{"tie_word_embeddings": false, "init": "uniform", "optimizer": "muon_variant", "lr_head": 0.00449}
Each number is 200 + 40 x the weight over its row's rms, rounded and kept within 0 to 999. Layers, rows and columns count from 0. The size before them is the row's rms in percent of the matrix's.

# layer 17 MLP gate, 1216x448, rms 0.123, rows 1000-1020, columns 336-447
101,239,229,162,194,201,294,319,185,241,207,228,117,328,151,272,223,196,229,185,303,186,129,104,163,177,186,162,235,267,179,177,239,235,219,190,218,190,184,194,229,198,223,195,193,105,165,186,217,142,221,230,272,158,227,172,194,240,190,178,196,204,253,190,117,199,194,160,182,198,170,168,169,190,206,226,230,214,205,127,238,222,244,211,97,238,120,210,139,199,169,245,240,175,179,206,201,140,271,159,207,253,168,157,180,162,216,248,223,226,173,236,222
097,258,264,119,174,151,166,182,199,234,181,228,166,113,171,233,226,227,185,207,184,129,246,159,174,146,176,290,194,240,149,255,280,236,197,211,185,162,212,161,193,192,278,214,196,149,242,182,120,179,256,160,189,196,128,190,156,223,221,191,211,240,238,215,225,158,180,187,145,177,172,148,190,242,169,196,199,175,186,260,158,174,160,267,191,157,215,197,171,118,235,206,188,139,261,226,220,155,184,215,251,212,248,143,224,174,203,247,229,237,248,184,207
101,175,325,226,233,279,249,181,224,130,152,219,198,195,174,197,214,242,205,189,239,263,228,182,200,231,161,217,179,162,191,238,165,282,257,204,325,210,178,188,199,225,214,166,184,241,254,193,181,222,167,232,194,163,130,162,202,212,236,180,167,221,255,208,164,167,162,248,204,200,156,176,203,209,221,210,215,268,173,192,284,121,203,226,223,220,241,215,223,100,173,158,216,197,212,172,254,267,194,107,159,248,192,215,226,259,206,220,196,233,180,229,177
096,200,251,134,206,158,177,205,297,179,215,219,200,270,170,125,237,159,141,236,299,192,211,146,189,202,175,238,114,240,195,244,225,184,217,223,218,191,199,96,264,164,142,173,148,150,160,167,200,135,182,253,196,205,185,182,179,181,145,213,218,168,142,249,236,185,167,203,193,194,198,146,231,231,212,227,144,187,200,185,194,245,107,122,260,163,180,160,148,200,262,151,155,262,179,214,115,231,246,243,229,173,295,187,115,189,204,214,202,252,212,168,217
095,210,105,317,169,114,189,229,170,208,198,151,261,183,237,191,190,201,197,198,167,242,186,159,168,221,187,185,227,153,235,188,244,172,195,201,155,197,206,140,205,226,264,219,181,217,260,219,243,222,263,234,215,232,239,187,232,168,260,256,152,193,157,250,84,242,302,181,183,144,158,138,229,208,186,178,220,168,237,248,191,150,193,196,172,193,169,228,155,203,211,124,178,248,272,190,223,176,133,246,202,181,230,191,207,211,144,160,206,178,298,169,221
096,211,256,205,256,260,137,194,197,189,277,157,202,235,247,262,233,195,202,123,184,185,196,183,281,181,191,274,219,186,214,291,203,169,238,221,181,237,206,179,182,210,238,188,307,233,198,201,219,254,102,239,207,258,218,115,161,236,244,238,194,120,221,125,179,274,202,195,214,146,207,148,105,198,179,248,209,223,213,150,142,259,235,190,168,242,191,259,233,195,214,288,249,229,248,242,157,160,241,265,286,154,129,221,225,161,238,149,238,222,139,174,210
099,232,266,207,156,217,172,162,279,151,146,185,199,122,235,153,234,168,161,212,168,195,236,182,288,206,203,244,153,190,103,248,153,196,187,186,237,239,278,129,110,245,219,196,128,263,143,209,272,170,142,207,201,176,181,207,224,192,241,187,205,223,156,145,158,189,245,271,239,153,230,208,180,144,107,208,261,197,226,182,223,223,122,237,154,172,155,197,219,201,205,168,224,147,175,207,267,160,174,187,142,154,233,128,170,203,225,185,180,174,141,205,211
096,203,169,137,187,211,195,149,285,170,215,210,152,175,178,225,162,202,210,185,162,246,174,240,264,221,248,223,241,231,186,180,206,160,235,135,171,259,231,214,200,198,125,210,241,217,187,200,142,76,232,271,233,212,200,146,151,156,165,188,274,167,195,204,247,218,176,152,213,229,217,241,228,258,210,171,189,233,219,189,238,186,105,205,208,284,202,190,209,181,261,266,177,123,240,164,199,244,266,147,202,280,214,301,304,216,164,240,200,222,209,175,213
100,145,230,215,239,144,221,173,193,167,180,216,244,207,179,166,187,227,172,195,161,188,174,199,244,194,178,299,177,261,202,255,194,225,178,244,281,225,157,230,244,187,217,197,242,226,132,287,180,178,246,157,282,191,230,214,259,209,200,215,219,177,154,153,207,273,210,155,259,179,109,232,208,183,142,153,187,316,181,212,213,217,186,209,201,165,160,272,216,213,246,220,230,197,128,240,224,151,171,232,218,151,209,198,158,80,225,176,230,73,204,193,211
103,231,251,124,228,190,184,173,209,229,207,278,228,121,267,227,115,256,145,218,190,221,216,190,115,193,244,183,248,163,144,219,274,198,174,166,205,173,200,244,196,176,205,250,177,202,175,227,184,138,149,189,176,159,197,191,279,157,160,173,248,201,219,179,154,223,212,197,161,240,266,146,230,182,169,198,240,180,127,211,225,191,184,190,130,235,170,206,289,264,241,170,253,232,169,176,196,235,181,176,245,241,241,162,216,169,166,176,224,204,261,193,184
104,206,239,189,153,151,229,242,220,96,208,189,256,238,249,178,188,249,179,166,195,205,322,143,251,185,200,186,138,207,196,189,117,205,128,173,178,203,205,200,282,188,183,178,172,239,186,227,176,210,215,205,214,157,227,154,134,192,195,254,211,200,179,219,161,153,208,198,151,191,172,164,147,230,247,198,244,228,222,266,186,199,179,225,231,207,191,182,146,189,190,228,201,158,168,105,190,215,189,163,230,195,118,259,160,118,229,189,240,166,196,201,254
100,157,189,178,182,251,212,191,182,158,205,202,181,285,194,181,205,186,164,189,215,219,245,179,210,219,156,203,206,160,215,184,154,210,237,290,175,248,251,171,260,200,127,187,312,160,244,148,146,228,153,206,270,165,166,220,97,282,208,185,170,210,226,192,223,180,227,239,194,225,231,189,180,149,205,187,258,218,92,231,192,203,180,127,176,151,195,181,229,145,198,192,142,203,217,252,172,196,221,206,201,271,237,184,111,185,176,250,222,203,175,221,219
103,224,157,218,139,166,188,166,209,218,262,240,230,247,173,181,197,262,233,191,239,240,188,204,260,114,218,176,188,214,197,218,195,280,222,269,221,217,161,237,193,197,235,238,217,233,183,238,261,164,194,230,136,186,210,263,98,97,182,229,178,182,167,132,184,246,127,202,237,271,222,231,183,257,198,144,218,258,219,166,123,288,185,274,274,206,202,138,199,146,177,217,240,247,198,211,233,243,243,179,282,164,206,222,163,228,186,221,180,209,142,212,238
098,223,167,265,142,285,235,189,126,192,167,296,213,156,220,211,199,211,244,161,282,139,223,161,249,200,214,163,208,107,190,260,181,232,207,166,208,243,283,158,218,128,193,254,208,211,141,220,232,227,249,230,165,142,218,126,241,233,212,223,244,194,155,194,198,254,190,146,223,121,145,144,185,186,176,144,238,197,244,143,186,157,168,300,215,166,146,186,118,174,178,182,214,174,156,249,154,235,241,268,229,240,257,268,167,140,202,162,253,182,177,199,290
101,167,238,200,159,229,185,248,230,189,178,189,165,139,221,92,214,259,146,177,254,242,214,224,173,136,203,175,199,215,194,172,232,243,101,143,219,222,123,167,205,154,210,217,196,225,204,201,229,245,180,255,157,225,214,156,229,202,184,143,254,178,224,241,251,178,162,184,169,207,178,161,136,238,173,154,192,205,278,169,188,174,207,182,265,190,238,180,172,186,230,238,183,217,230,147,218,223,230,250,146,195,202,258,230,240,209,183,247,238,118,200,154
099,202,251,288,204,197,179,193,229,199,182,205,120,174,192,253,256,205,223,191,169,221,177,163,258,205,194,227,238,265,157,252,145,231,171,130,215,271,222,161,205,184,217,175,139,241,151,165,232,184,237,190,179,226,236,214,149,202,189,204,220,184,247,167,175,164,231,249,205,164,190,226,192,147,165,168,215,187,234,250,154,247,99,153,221,173,206,235,169,271,191,210,171,237,184,185,152,244,259,212,212,153,173,195,293,260,201,243,207,212,151,144,163
101,162,172,243,263,204,170,180,152,177,186,197,165,210,199,216,276,260,186,67,262,179,148,175,227,234,187,246,146,132,221,162,237,201,209,195,234,191,187,187,228,199,180,286,153,255,224,221,216,91,228,178,212,208,250,187,193,210,225,166,276,177,229,216,197,192,174,180,154,196,227,273,195,199,220,188,207,207,150,185,153,173,142,203,193,150,169,176,167,193,247,191,188,266,236,173,249,246,197,200,239,192,246,216,198,168,180,192,214,161,241,192,224
094,119,254,154,261,236,216,198,189,205,147,263,172,169,161,188,167,196,191,188,236,172,177,173,90,183,229,231,221,124,258,179,244,130,110,202,184,224,261,181,235,198,199,152,240,305,135,183,155,264,218,177,237,168,190,200,265,166,213,203,163,134,182,184,149,185,254,197,179,209,131,225,174,194,130,254,196,137,203,172,219,194,170,211,126,165,174,236,220,162,224,199,207,195,185,199,219,212,218,203,151,183,121,209,136,198,152,147,130,154,165,208,205
102,113,219,255,195,161,189,215,276,228,116,224,173,214,168,188,216,204,254,187,152,132,191,144,195,171,232,246,204,201,186,224,277,243,108,313,239,189,136,155,149,208,160,226,198,222,257,133,208,208,131,183,184,222,233,172,235,171,209,220,126,283,124,184,194,222,195,200,188,215,232,148,146,182,88,247,172,196,201,200,174,239,243,187,238,228,255,232,232,250,131,201,211,179,211,244,199,130,210,180,256,138,188,160,245,130,180,204,126,249,256,208,229
099,150,252,195,168,182,247,137,165,140,286,179,197,140,222,204,224,260,179,238,258,185,266,207,168,250,181,206,203,216,199,232,151,253,173,203,171,152,210,234,166,237,212,244,192,175,155,189,139,177,194,247,194,155,265,116,261,168,178,196,185,255,168,270,208,229,192,220,184,167,170,114,286,229,214,232,230,250,155,192,281,174,150,173,150,180,175,186,213,202,138,215,208,282,179,185,217,240,124,212,207,181,213,196,186,249,171,270,154,244,233,206,198
100,128,246,226,159,143,187,163,181,120,172,249,222,259,206,247,188,218,233,254,189,171,174,177,181,200,215,154,196,232,167,174,170,182,180,214,163,226,209,239,129,165,170,215,248,215,212,207,181,213,204,177,123,243,240,211,193,202,153,233,177,209,197,190,228,161,252,221,190,195,195,202,150,216,247,183,148,268,146,270,205,246,208,159,203,188,192,199,179,205,225,258,269,214,169,173,238,169,154,155,229,139,241,211,147,223,191,237,228,104,203,172,182
# layer 17 MLP up, 1216x448, rms 0.132, rows 1000-1020, columns 336-447
097,211,228,206,229,247,231,252,211,169,204,149,136,185,242,203,176,256,216,266,247,198,209,196,156,176,208,286,102,198,213,205,212,152,196,263,216,240,149,137,179,155,160,160,243,158,260,189,178,191,269,132,209,181,242,304,162,182,232,163,210,137,168,190,217,273,179,185,160,150,263,147,201,162,218,166,231,239,184,187,193,186,156,245,196,241,247,194,257,177,182,168,208,281,177,236,231,229,254,216,187,218,235,197,175,234,186,169,213,226,211,229,241
088,209,209,212,227,236,234,213,217,183,235,183,145,156,199,149,189,237,188,203,219,278,207,212,153,166,259,262,228,234,205,198,78,150,239,244,218,186,312,186,244,203,221,242,201,217,141,201,178,213,130,197,263,205,224,243,180,202,324,194,166,170,207,200,223,248,136,159,271,264,248,219,190,220,188,241,149,191,185,122,213,193,232,201,227,173,182,233,187,274,168,151,299,186,169,209,186,160,158,223,168,194,221,246,215,182,169,115,301,161,100,161,194
098,187,228,179,239,206,214,194,158,229,151,273,205,132,308,196,183,234,292,192,251,216,235,205,191,136,188,225,222,213,177,224,261,240,220,175,279,220,123,236,210,235,278,259,207,211,202,201,130,170,213,188,223,243,204,240,217,194,213,122,215,168,219,233,162,252,225,144,174,202,149,152,278,190,163,214,155,139,230,271,206,222,160,210,224,250,221,182,129,168,195,277,246,202,189,182,181,244,199,125,228,170,198,250,225,239,160,193,252,168,215,202,202
101,268,258,215,211,163,123,187,189,259,191,234,178,137,205,170,176,199,198,284,310,217,220,208,200,121,225,195,193,181,271,230,239,224,149,277,149,201,239,148,113,243,245,211,140,223,231,181,157,173,170,153,199,217,163,129,177,229,175,173,230,176,202,231,147,194,166,237,258,182,156,183,252,249,248,302,188,257,180,158,221,193,202,218,170,228,189,172,196,201,195,226,236,221,167,205,168,284,195,182,254,176,203,185,175,161,274,201,235,220,196,145,135
093,245,223,171,202,124,161,186,230,163,211,223,234,243,197,257,183,190,159,212,237,223,169,204,151,177,169,160,124,208,167,121,209,212,237,195,226,159,165,230,135,294,189,186,255,146,250,218,244,219,185,200,195,248,251,241,238,187,157,177,227,205,199,238,129,235,161,204,172,204,232,175,229,239,204,118,189,249,153,229,199,202,178,208,280,242,290,236,185,205,157,233,203,226,237,201,196,254,153,199,176,153,219,206,198,192,210,242,209,274,130,197,99
097,221,178,217,187,211,251,246,219,176,242,161,251,197,174,217,238,185,203,209,262,194,222,214,175,258,228,175,229,224,231,257,221,167,201,258,116,249,232,200,257,225,198,240,256,251,213,167,204,247,99,250,125,203,244,180,235,218,228,188,261,246,202,221,247,204,279,166,154,158,301,197,165,189,170,190,179,159,207,214,159,220,172,152,132,193,163,194,226,173,89,144,235,272,199,162,209,189,230,266,167,239,184,197,221,210,163,182,234,95,183,158,189
103,206,203,159,192,236,213,223,185,232,130,237,216,218,267,221,218,216,169,238,198,182,274,212,192,254,212,250,146,230,185,202,219,221,156,210,223,218,216,245,142,206,244,222,215,278,258,178,245,217,144,234,118,210,209,227,194,183,220,182,117,296,212,202,257,183,190,198,127,207,224,163,231,243,173,219,184,245,183,268,229,229,189,201,199,126,162,272,235,165,187,209,130,180,181,200,198,166,116,224,264,251,171,193,199,132,264,159,160,187,246,156,161
095,164,198,212,177,186,195,198,275,248,230,213,177,206,238,198,216,217,216,209,251,256,250,234,188,205,226,173,172,224,192,214,172,176,177,253,240,196,218,204,181,226,206,201,149,275,213,175,179,161,182,231,212,202,244,266,207,229,129,169,153,258,187,156,194,214,213,181,194,238,229,199,209,252,153,201,102,198,233,191,213,142,283,179,195,164,250,231,220,245,172,155,203,193,84,238,201,255,251,202,230,203,224,210,236,153,185,123,190,134,126,180,124
102,212,199,178,242,222,255,242,145,224,191,245,200,200,200,179,146,220,214,205,246,168,119,186,332,171,185,248,171,149,208,150,220,216,151,227,243,253,187,183,129,182,113,244,204,190,171,213,211,110,226,162,277,306,179,166,257,163,188,229,230,213,182,189,184,291,220,198,244,207,190,185,188,161,147,156,178,160,165,210,156,180,191,203,225,210,139,222,201,265,224,169,216,214,63,192,204,181,168,244,234,181,200,189,192,246,160,150,159,186,250,168,227
101,149,225,169,119,212,221,214,249,241,224,171,197,85,166,188,140,152,246,123,172,207,208,177,138,241,245,202,183,173,179,252,182,202,181,184,191,195,208,196,232,141,218,125,171,235,150,205,220,92,254,227,234,237,133,171,228,175,129,194,192,235,201,267,196,205,155,200,205,273,190,124,117,224,193,217,243,228,287,157,207,205,234,174,198,246,214,228,172,233,218,187,223,217,253,243,240,233,192,186,260,188,135,203,271,172,171,169,171,241,202,208,186
102,217,281,236,228,191,217,133,221,220,179,216,154,105,184,218,299,140,158,247,235,218,128,218,196,217,181,211,215,115,221,167,199,159,244,228,235,183,183,201,149,235,231,224,200,180,188,190,195,177,202,187,145,166,162,181,245,178,216,178,191,171,211,126,178,224,73,226,199,229,151,207,249,166,129,198,138,229,298,151,177,164,238,126,160,104,171,194,221,188,182,219,181,228,195,237,196,207,196,232,263,265,230,268,235,197,261,235,189,193,210,160,229
101,239,253,100,188,274,165,193,175,149,160,206,242,180,97,184,193,252,202,189,217,130,211,203,212,252,163,189,191,140,199,219,229,174,202,205,201,199,148,214,219,183,196,230,211,230,261,243,167,190,201,137,227,190,204,187,195,166,170,196,173,203,193,192,218,157,143,218,178,244,151,235,231,195,204,170,213,173,246,243,178,229,204,224,162,206,196,206,117,238,182,232,195,171,160,113,236,178,181,151,212,266,123,213,126,163,233,190,132,223,196,126,153
100,243,214,184,146,162,207,219,245,190,213,200,217,212,294,203,151,213,204,187,144,138,175,255,191,208,202,163,154,189,146,217,131,223,104,276,162,258,158,179,180,240,192,129,273,106,147,161,185,221,218,209,150,211,215,209,211,191,248,134,233,153,224,203,236,291,154,216,218,193,246,297,254,187,230,237,214,255,199,125,222,185,181,207,206,138,189,147,202,215,190,132,162,153,196,202,172,199,219,256,184,190,191,264,233,221,188,230,269,222,171,156,107
099,172,180,190,206,157,210,239,209,179,208,204,171,217,160,232,204,170,286,216,311,238,169,207,235,243,253,139,126,211,112,219,145,215,223,135,170,183,198,216,198,232,246,205,222,237,160,174,168,203,282,239,144,230,209,220,192,213,194,262,198,158,113,260,171,197,253,198,193,196,123,185,262,214,185,192,220,184,208,179,215,171,179,241,219,145,223,150,112,198,228,235,215,184,199,205,152,165,246,212,190,258,151,201,201,163,222,197,215,190,196,194,236
102,215,210,223,129,177,182,187,169,160,209,199,171,163,205,224,246,169,203,197,141,238,176,284,199,159,206,126,199,195,195,153,157,194,244,185,201,225,187,232,200,233,200,205,171,192,219,222,189,213,254,282,230,201,166,205,263,248,170,234,186,287,224,155,265,168,305,126,192,251,261,260,217,202,234,166,304,161,182,198,135,264,202,149,242,148,224,176,271,198,119,85,144,218,224,131,188,214,235,131,183,200,218,181,238,221,182,150,172,160,186,217,192
104,229,181,203,154,228,253,230,178,281,188,159,105,301,184,186,163,288,220,245,210,138,206,289,160,167,208,189,151,236,217,219,223,162,173,132,165,257,203,220,131,231,211,197,235,205,197,146,173,184,221,172,176,68,280,238,218,167,211,149,169,222,211,78,220,244,193,208,191,218,203,214,214,173,166,205,164,199,196,164,182,209,240,196,157,197,259,108,190,196,165,210,218,235,173,170,224,198,258,184,202,183,191,176,172,146,165,283,187,176,154,176,170
103,222,184,218,165,213,211,164,118,249,119,203,223,228,200,190,144,211,206,272,236,235,224,193,147,146,171,192,201,185,189,270,242,276,199,211,90,190,260,212,241,194,198,161,184,205,204,218,134,229,158,225,179,230,188,274,262,244,174,192,178,147,204,145,286,160,236,200,165,157,151,160,184,197,222,139,217,175,291,151,207,246,236,176,192,222,210,235,182,137,136,178,297,237,183,215,141,147,155,193,221,208,174,209,234,193,270,194,196,241,234,294,153
098,238,202,238,160,213,202,204,235,198,178,282,196,165,234,238,222,169,161,205,151,225,180,198,291,170,169,155,151,236,227,251,143,217,196,223,184,158,190,261,106,182,200,235,207,172,215,260,188,132,189,192,231,149,182,260,211,264,189,225,179,158,159,232,184,157,188,242,163,193,234,218,228,139,257,140,147,238,228,264,147,247,150,148,121,242,243,186,217,145,163,185,136,164,168,204,199,119,253,168,84,206,230,202,201,257,264,265,158,233,222,252,210
104,147,227,233,208,215,118,200,224,191,190,217,268,156,111,189,142,186,173,173,204,301,241,212,283,228,214,195,168,169,209,212,194,153,186,102,153,222,115,193,246,235,210,180,267,176,291,195,195,193,171,191,213,162,194,217,189,106,181,171,147,225,201,214,228,187,135,201,205,151,126,259,289,177,184,180,232,239,233,146,187,189,172,113,185,211,256,259,124,145,146,225,201,211,207,198,216,223,241,100,271,217,223,157,223,166,230,146,222,97,135,231,213
101,157,275,137,181,200,195,230,188,204,209,203,235,155,212,281,134,220,186,201,163,238,262,216,177,214,223,211,231,156,166,179,215,212,245,190,227,186,171,171,210,223,125,202,171,179,291,200,181,255,212,227,172,204,177,182,247,144,166,261,151,242,164,241,142,196,208,257,169,186,219,211,189,182,215,173,259,233,230,180,165,270,218,238,188,156,228,239,235,168,188,212,191,215,179,123,238,253,180,154,137,279,258,215,200,219,168,230,172,250,157,178,179
099,166,243,231,188,211,103,200,237,199,164,173,202,196,245,249,157,201,173,199,220,146,186,214,253,191,226,211,219,221,228,201,150,173,152,208,239,170,214,217,254,185,277,222,169,226,181,160,166,165,177,235,175,263,239,187,230,272,245,235,182,216,278,218,225,252,210,299,211,213,199,198,315,217,196,245,187,197,200,237,214,182,215,190,210,194,172,131,210,245,170,178,237,189,225,260,232,147,215,186,131,236,230,136,198,235,175,226,226,214,184,214,166
# layer 17 MLP down (transposed), 1216x448, rms 0.0473, rows 1000-1020, columns 336-447
100,217,250,226,208,206,282,182,164,222,189,240,160,176,191,182,243,231,228,259,194,219,212,239,288,236,210,202,156,256,253,114,209,195,245,214,203,260,197,170,228,183,221,207,151,206,236,210,247,247,182,175,244,175,226,174,296,142,174,272,170,162,226,124,232,140,180,199,238,156,129,210,250,129,222,197,231,201,193,228,163,143,103,114,247,124,184,196,161,239,258,155,166,177,193,221,205,231,130,220,213,155,214,161,119,295,191,112,142,185,178,193,169
095,185,169,164,143,153,220,161,138,240,219,188,224,223,290,195,186,142,193,155,236,232,131,200,193,190,227,214,199,159,180,145,221,200,221,156,111,246,189,131,244,106,155,185,142,223,193,159,189,244,136,156,179,213,206,188,195,207,164,152,211,208,138,246,217,209,173,222,156,172,230,213,146,94,240,138,239,211,160,182,308,244,188,244,138,257,179,219,258,163,216,214,222,198,247,222,168,195,203,275,263,273,226,177,141,202,196,166,179,276,211,155,171
098,197,244,181,235,206,149,122,178,144,170,253,239,195,131,178,284,172,164,201,233,208,155,185,257,224,133,219,234,215,148,219,184,222,213,170,240,148,211,171,217,296,187,182,225,288,236,158,255,236,232,223,217,205,159,170,102,223,205,215,222,199,254,184,253,238,103,196,230,241,206,119,200,192,181,160,128,195,236,113,254,216,212,171,196,233,249,195,147,222,235,189,142,162,201,159,202,164,177,217,135,284,244,225,179,159,181,211,270,181,244,181,170
100,283,275,193,224,218,269,142,237,220,196,151,243,230,124,179,235,277,221,259,197,135,168,113,176,264,170,258,241,156,177,141,225,162,244,205,215,230,231,177,291,197,213,266,220,318,242,201,171,176,155,210,179,230,218,228,182,131,200,199,164,195,225,287,236,204,242,230,152,222,234,142,226,175,183,173,177,215,147,252,221,213,262,126,242,263,201,171,259,216,182,259,284,259,248,210,217,126,203,203,195,221,221,236,191,272,142,164,216,257,131,190,220
093,253,149,210,191,217,216,175,138,292,147,205,233,267,241,215,179,174,237,257,223,206,240,150,218,181,190,272,231,147,199,206,203,168,226,152,177,184,209,191,172,153,138,223,234,177,177,175,224,248,204,283,214,210,184,219,196,147,167,216,176,150,152,128,175,183,195,197,207,210,238,163,187,170,246,150,234,169,241,211,172,197,179,130,164,224,134,217,155,184,284,203,251,154,241,255,191,144,153,193,156,177,197,176,221,186,171,221,228,111,155,139,266
098,236,199,175,211,192,252,155,178,200,190,232,140,215,211,237,197,187,191,185,212,216,176,231,223,163,196,203,192,83,187,143,245,245,183,216,210,133,180,270,223,148,146,298,220,174,250,178,152,167,282,220,206,245,217,299,218,171,279,231,211,236,224,93,187,250,219,211,196,200,210,219,195,200,200,205,223,140,269,241,131,123,310,172,135,228,160,257,224,148,212,253,206,195,268,217,156,264,248,218,202,208,251,255,214,235,250,273,172,226,269,177,170
104,237,229,230,135,165,161,232,248,195,244,200,182,220,194,170,193,232,142,221,208,227,225,234,226,229,122,196,228,190,237,231,231,195,222,223,207,250,115,176,225,146,190,237,185,261,206,229,298,268,166,185,141,238,203,212,214,235,127,218,190,226,188,173,251,204,262,174,283,105,254,149,269,170,185,246,195,231,219,229,210,188,122,225,201,225,221,128,172,223,276,213,228,211,167,144,202,154,235,220,265,262,181,234,280,171,230,188,211,191,219,171,264
098,274,190,124,179,289,213,197,221,224,170,146,204,205,178,217,171,194,259,161,203,223,253,246,145,263,228,187,214,214,195,180,230,174,181,212,149,149,191,187,170,224,216,195,208,152,223,300,183,163,200,197,183,179,224,194,202,177,247,162,176,180,191,238,153,177,201,166,225,214,184,182,185,238,122,183,185,228,213,235,212,176,226,241,172,226,174,213,188,222,259,222,168,246,248,177,170,236,195,171,151,175,158,221,176,246,207,243,175,176,146,210,241
100,197,185,172,129,192,188,219,152,259,168,220,198,209,279,229,233,246,212,230,181,206,215,122,195,241,220,228,210,194,165,181,199,174,250,241,191,174,179,170,170,165,178,139,242,197,243,154,204,260,194,186,193,202,225,210,152,258,271,185,220,136,169,217,150,199,120,179,210,182,181,146,168,196,193,279,206,193,181,123,198,189,277,202,130,228,216,192,164,197,235,210,100,119,226,152,213,197,174,195,219,134,177,93,191,177,275,248,279,151,161,197,245
101,167,212,137,224,154,210,212,248,135,143,181,222,241,247,155,189,198,213,53,210,272,280,194,145,121,203,162,241,168,252,191,157,142,213,229,228,247,249,178,252,121,129,149,218,162,217,213,158,183,184,179,196,228,189,204,193,130,247,264,193,212,180,280,219,199,213,234,228,206,222,191,211,180,221,210,275,141,170,207,207,231,126,173,202,252,176,208,195,146,174,243,191,198,281,259,148,223,201,182,123,196,185,100,219,193,177,223,240,236,189,210,222
094,131,271,228,187,171,210,177,127,205,204,202,276,221,208,238,217,138,163,80,273,125,194,175,195,154,265,252,150,166,194,209,186,226,204,168,206,259,210,182,157,167,207,170,186,104,226,207,226,202,184,113,135,204,183,193,249,123,181,187,234,203,227,264,250,284,226,227,252,153,182,181,212,178,211,190,179,256,190,208,193,144,226,161,172,182,155,199,188,210,173,235,113,190,211,207,201,273,168,168,210,215,226,228,228,232,214,210,74,243,188,279,209
105,196,160,216,188,230,154,233,222,208,218,187,210,228,237,256,271,191,153,164,225,235,202,221,168,172,234,207,185,190,211,233,148,258,171,213,166,148,195,212,238,138,236,165,248,212,218,202,170,235,138,155,220,133,217,140,178,209,244,133,161,226,223,232,188,229,179,234,220,186,266,191,224,138,245,211,196,191,207,136,137,270,225,179,175,145,220,117,156,204,182,239,199,188,203,267,197,166,209,184,159,226,144,241,242,246,179,169,139,210,170,187,170
103,200,224,157,235,261,205,253,196,205,144,214,277,156,152,181,161,213,197,157,209,206,139,231,176,252,173,174,168,191,138,237,227,189,191,215,180,135,212,233,211,261,165,177,188,243,208,222,313,171,135,195,180,205,211,168,250,124,186,200,162,189,192,184,205,206,206,212,192,216,225,139,245,155,196,212,182,163,186,231,214,202,210,215,215,186,152,199,217,242,169,202,143,196,274,168,211,227,189,208,176,274,150,224,264,215,190,190,168,131,206,177,294
101,165,204,199,194,196,169,157,259,159,207,224,174,191,170,235,203,193,278,169,156,177,179,155,186,204,196,201,235,265,226,160,111,173,235,201,151,192,205,232,244,139,244,167,161,231,188,167,138,131,207,150,215,179,239,224,176,225,209,209,237,82,212,93,227,164,143,150,147,246,196,211,212,194,126,220,216,185,183,212,211,271,248,176,189,233,243,187,229,226,242,145,154,159,244,180,97,212,149,183,160,108,262,248,197,170,251,230,213,210,154,192,259
103,202,156,227,204,173,177,172,188,218,207,199,214,195,185,195,230,220,177,149,225,205,188,210,117,157,229,136,214,176,144,201,208,190,230,173,186,178,197,110,210,262,126,179,201,157,279,248,175,211,180,136,201,122,226,151,145,255,227,234,170,219,180,186,206,196,190,184,223,168,187,166,206,181,206,201,166,263,241,217,230,208,177,168,148,165,121,216,209,230,139,232,231,192,255,157,205,252,217,176,207,199,194,172,173,246,270,185,256,120,169,240,206
101,159,259,236,231,186,213,207,145,200,155,122,205,239,99,258,147,184,216,169,189,111,264,233,221,174,160,201,285,167,221,211,209,193,132,170,209,192,211,162,244,217,205,187,220,315,214,210,175,226,239,151,250,119,206,179,222,217,229,167,217,230,280,188,233,128,204,186,139,218,177,274,195,193,231,305,157,260,217,140,164,175,116,232,253,258,179,230,198,205,237,238,235,197,232,179,245,190,206,235,258,236,193,170,221,159,176,203,231,167,182,211,206
101,240,144,201,231,184,197,255,205,236,225,231,122,213,198,178,218,137,236,147,236,207,254,208,120,186,195,191,157,166,172,258,232,240,183,179,262,214,215,195,182,217,160,237,168,222,132,199,130,159,219,187,91,275,180,197,144,225,220,217,244,185,192,234,153,121,218,139,181,239,165,199,181,219,177,216,187,215,273,170,214,195,184,270,119,148,164,253,276,246,193,294,206,248,157,174,193,205,151,179,234,208,193,197,191,206,212,153,180,260,174,124,186
098,240,206,189,87,173,144,221,243,186,169,221,219,285,197,170,227,199,225,14,238,225,237,224,199,215,207,233,238,179,209,183,146,184,185,206,194,206,157,178,216,164,192,237,185,223,169,241,259,217,187,230,128,193,185,207,192,157,193,205,215,223,142,235,207,175,242,218,233,233,168,215,169,177,222,156,188,123,154,205,219,195,88,190,122,151,236,194,205,167,222,307,184,192,207,149,190,143,195,254,172,198,168,226,224,259,192,194,172,102,248,205,155
106,176,206,222,189,184,195,166,243,204,169,243,159,268,306,237,222,161,223,154,248,244,117,204,281,255,135,232,211,229,188,281,244,203,209,212,257,266,170,243,261,234,167,183,175,148,181,225,218,212,156,166,131,180,194,253,196,181,190,223,160,178,168,199,153,210,179,140,194,132,190,191,229,179,123,146,174,204,236,215,220,142,199,201,255,132,251,250,132,205,139,215,221,195,180,177,253,243,211,181,179,234,211,192,207,179,245,170,219,199,215,216,125
100,182,178,199,169,286,183,247,227,240,219,221,160,166,197,217,162,128,166,185,198,231,134,225,247,219,182,189,293,143,221,204,233,180,176,221,219,257,280,164,186,235,147,154,155,229,191,211,155,220,204,234,218,194,143,199,165,244,179,182,170,146,219,200,185,194,108,222,231,196,202,124,247,162,163,144,101,188,146,263,150,222,163,181,220,263,244,162,147,156,151,264,198,212,244,216,288,188,157,180,196,217,129,194,235,307,197,192,116,154,176,202,195
096,176,221,178,206,161,229,221,207,189,172,230,238,162,257,286,183,277,165,295,253,164,148,281,157,167,258,113,201,176,181,183,160,152,187,180,215,127,227,187,198,192,142,121,206,245,112,181,177,201,197,186,270,203,203,146,217,238,232,228,294,200,191,204,206,216,164,205,166,198,159,161,206,219,223,147,216,134,172,227,195,167,296,158,199,282,220,231,155,219,287,123,226,237,164,131,176,105,206,222,225,156,179,157,229,178,181,197,219,158,169,155,208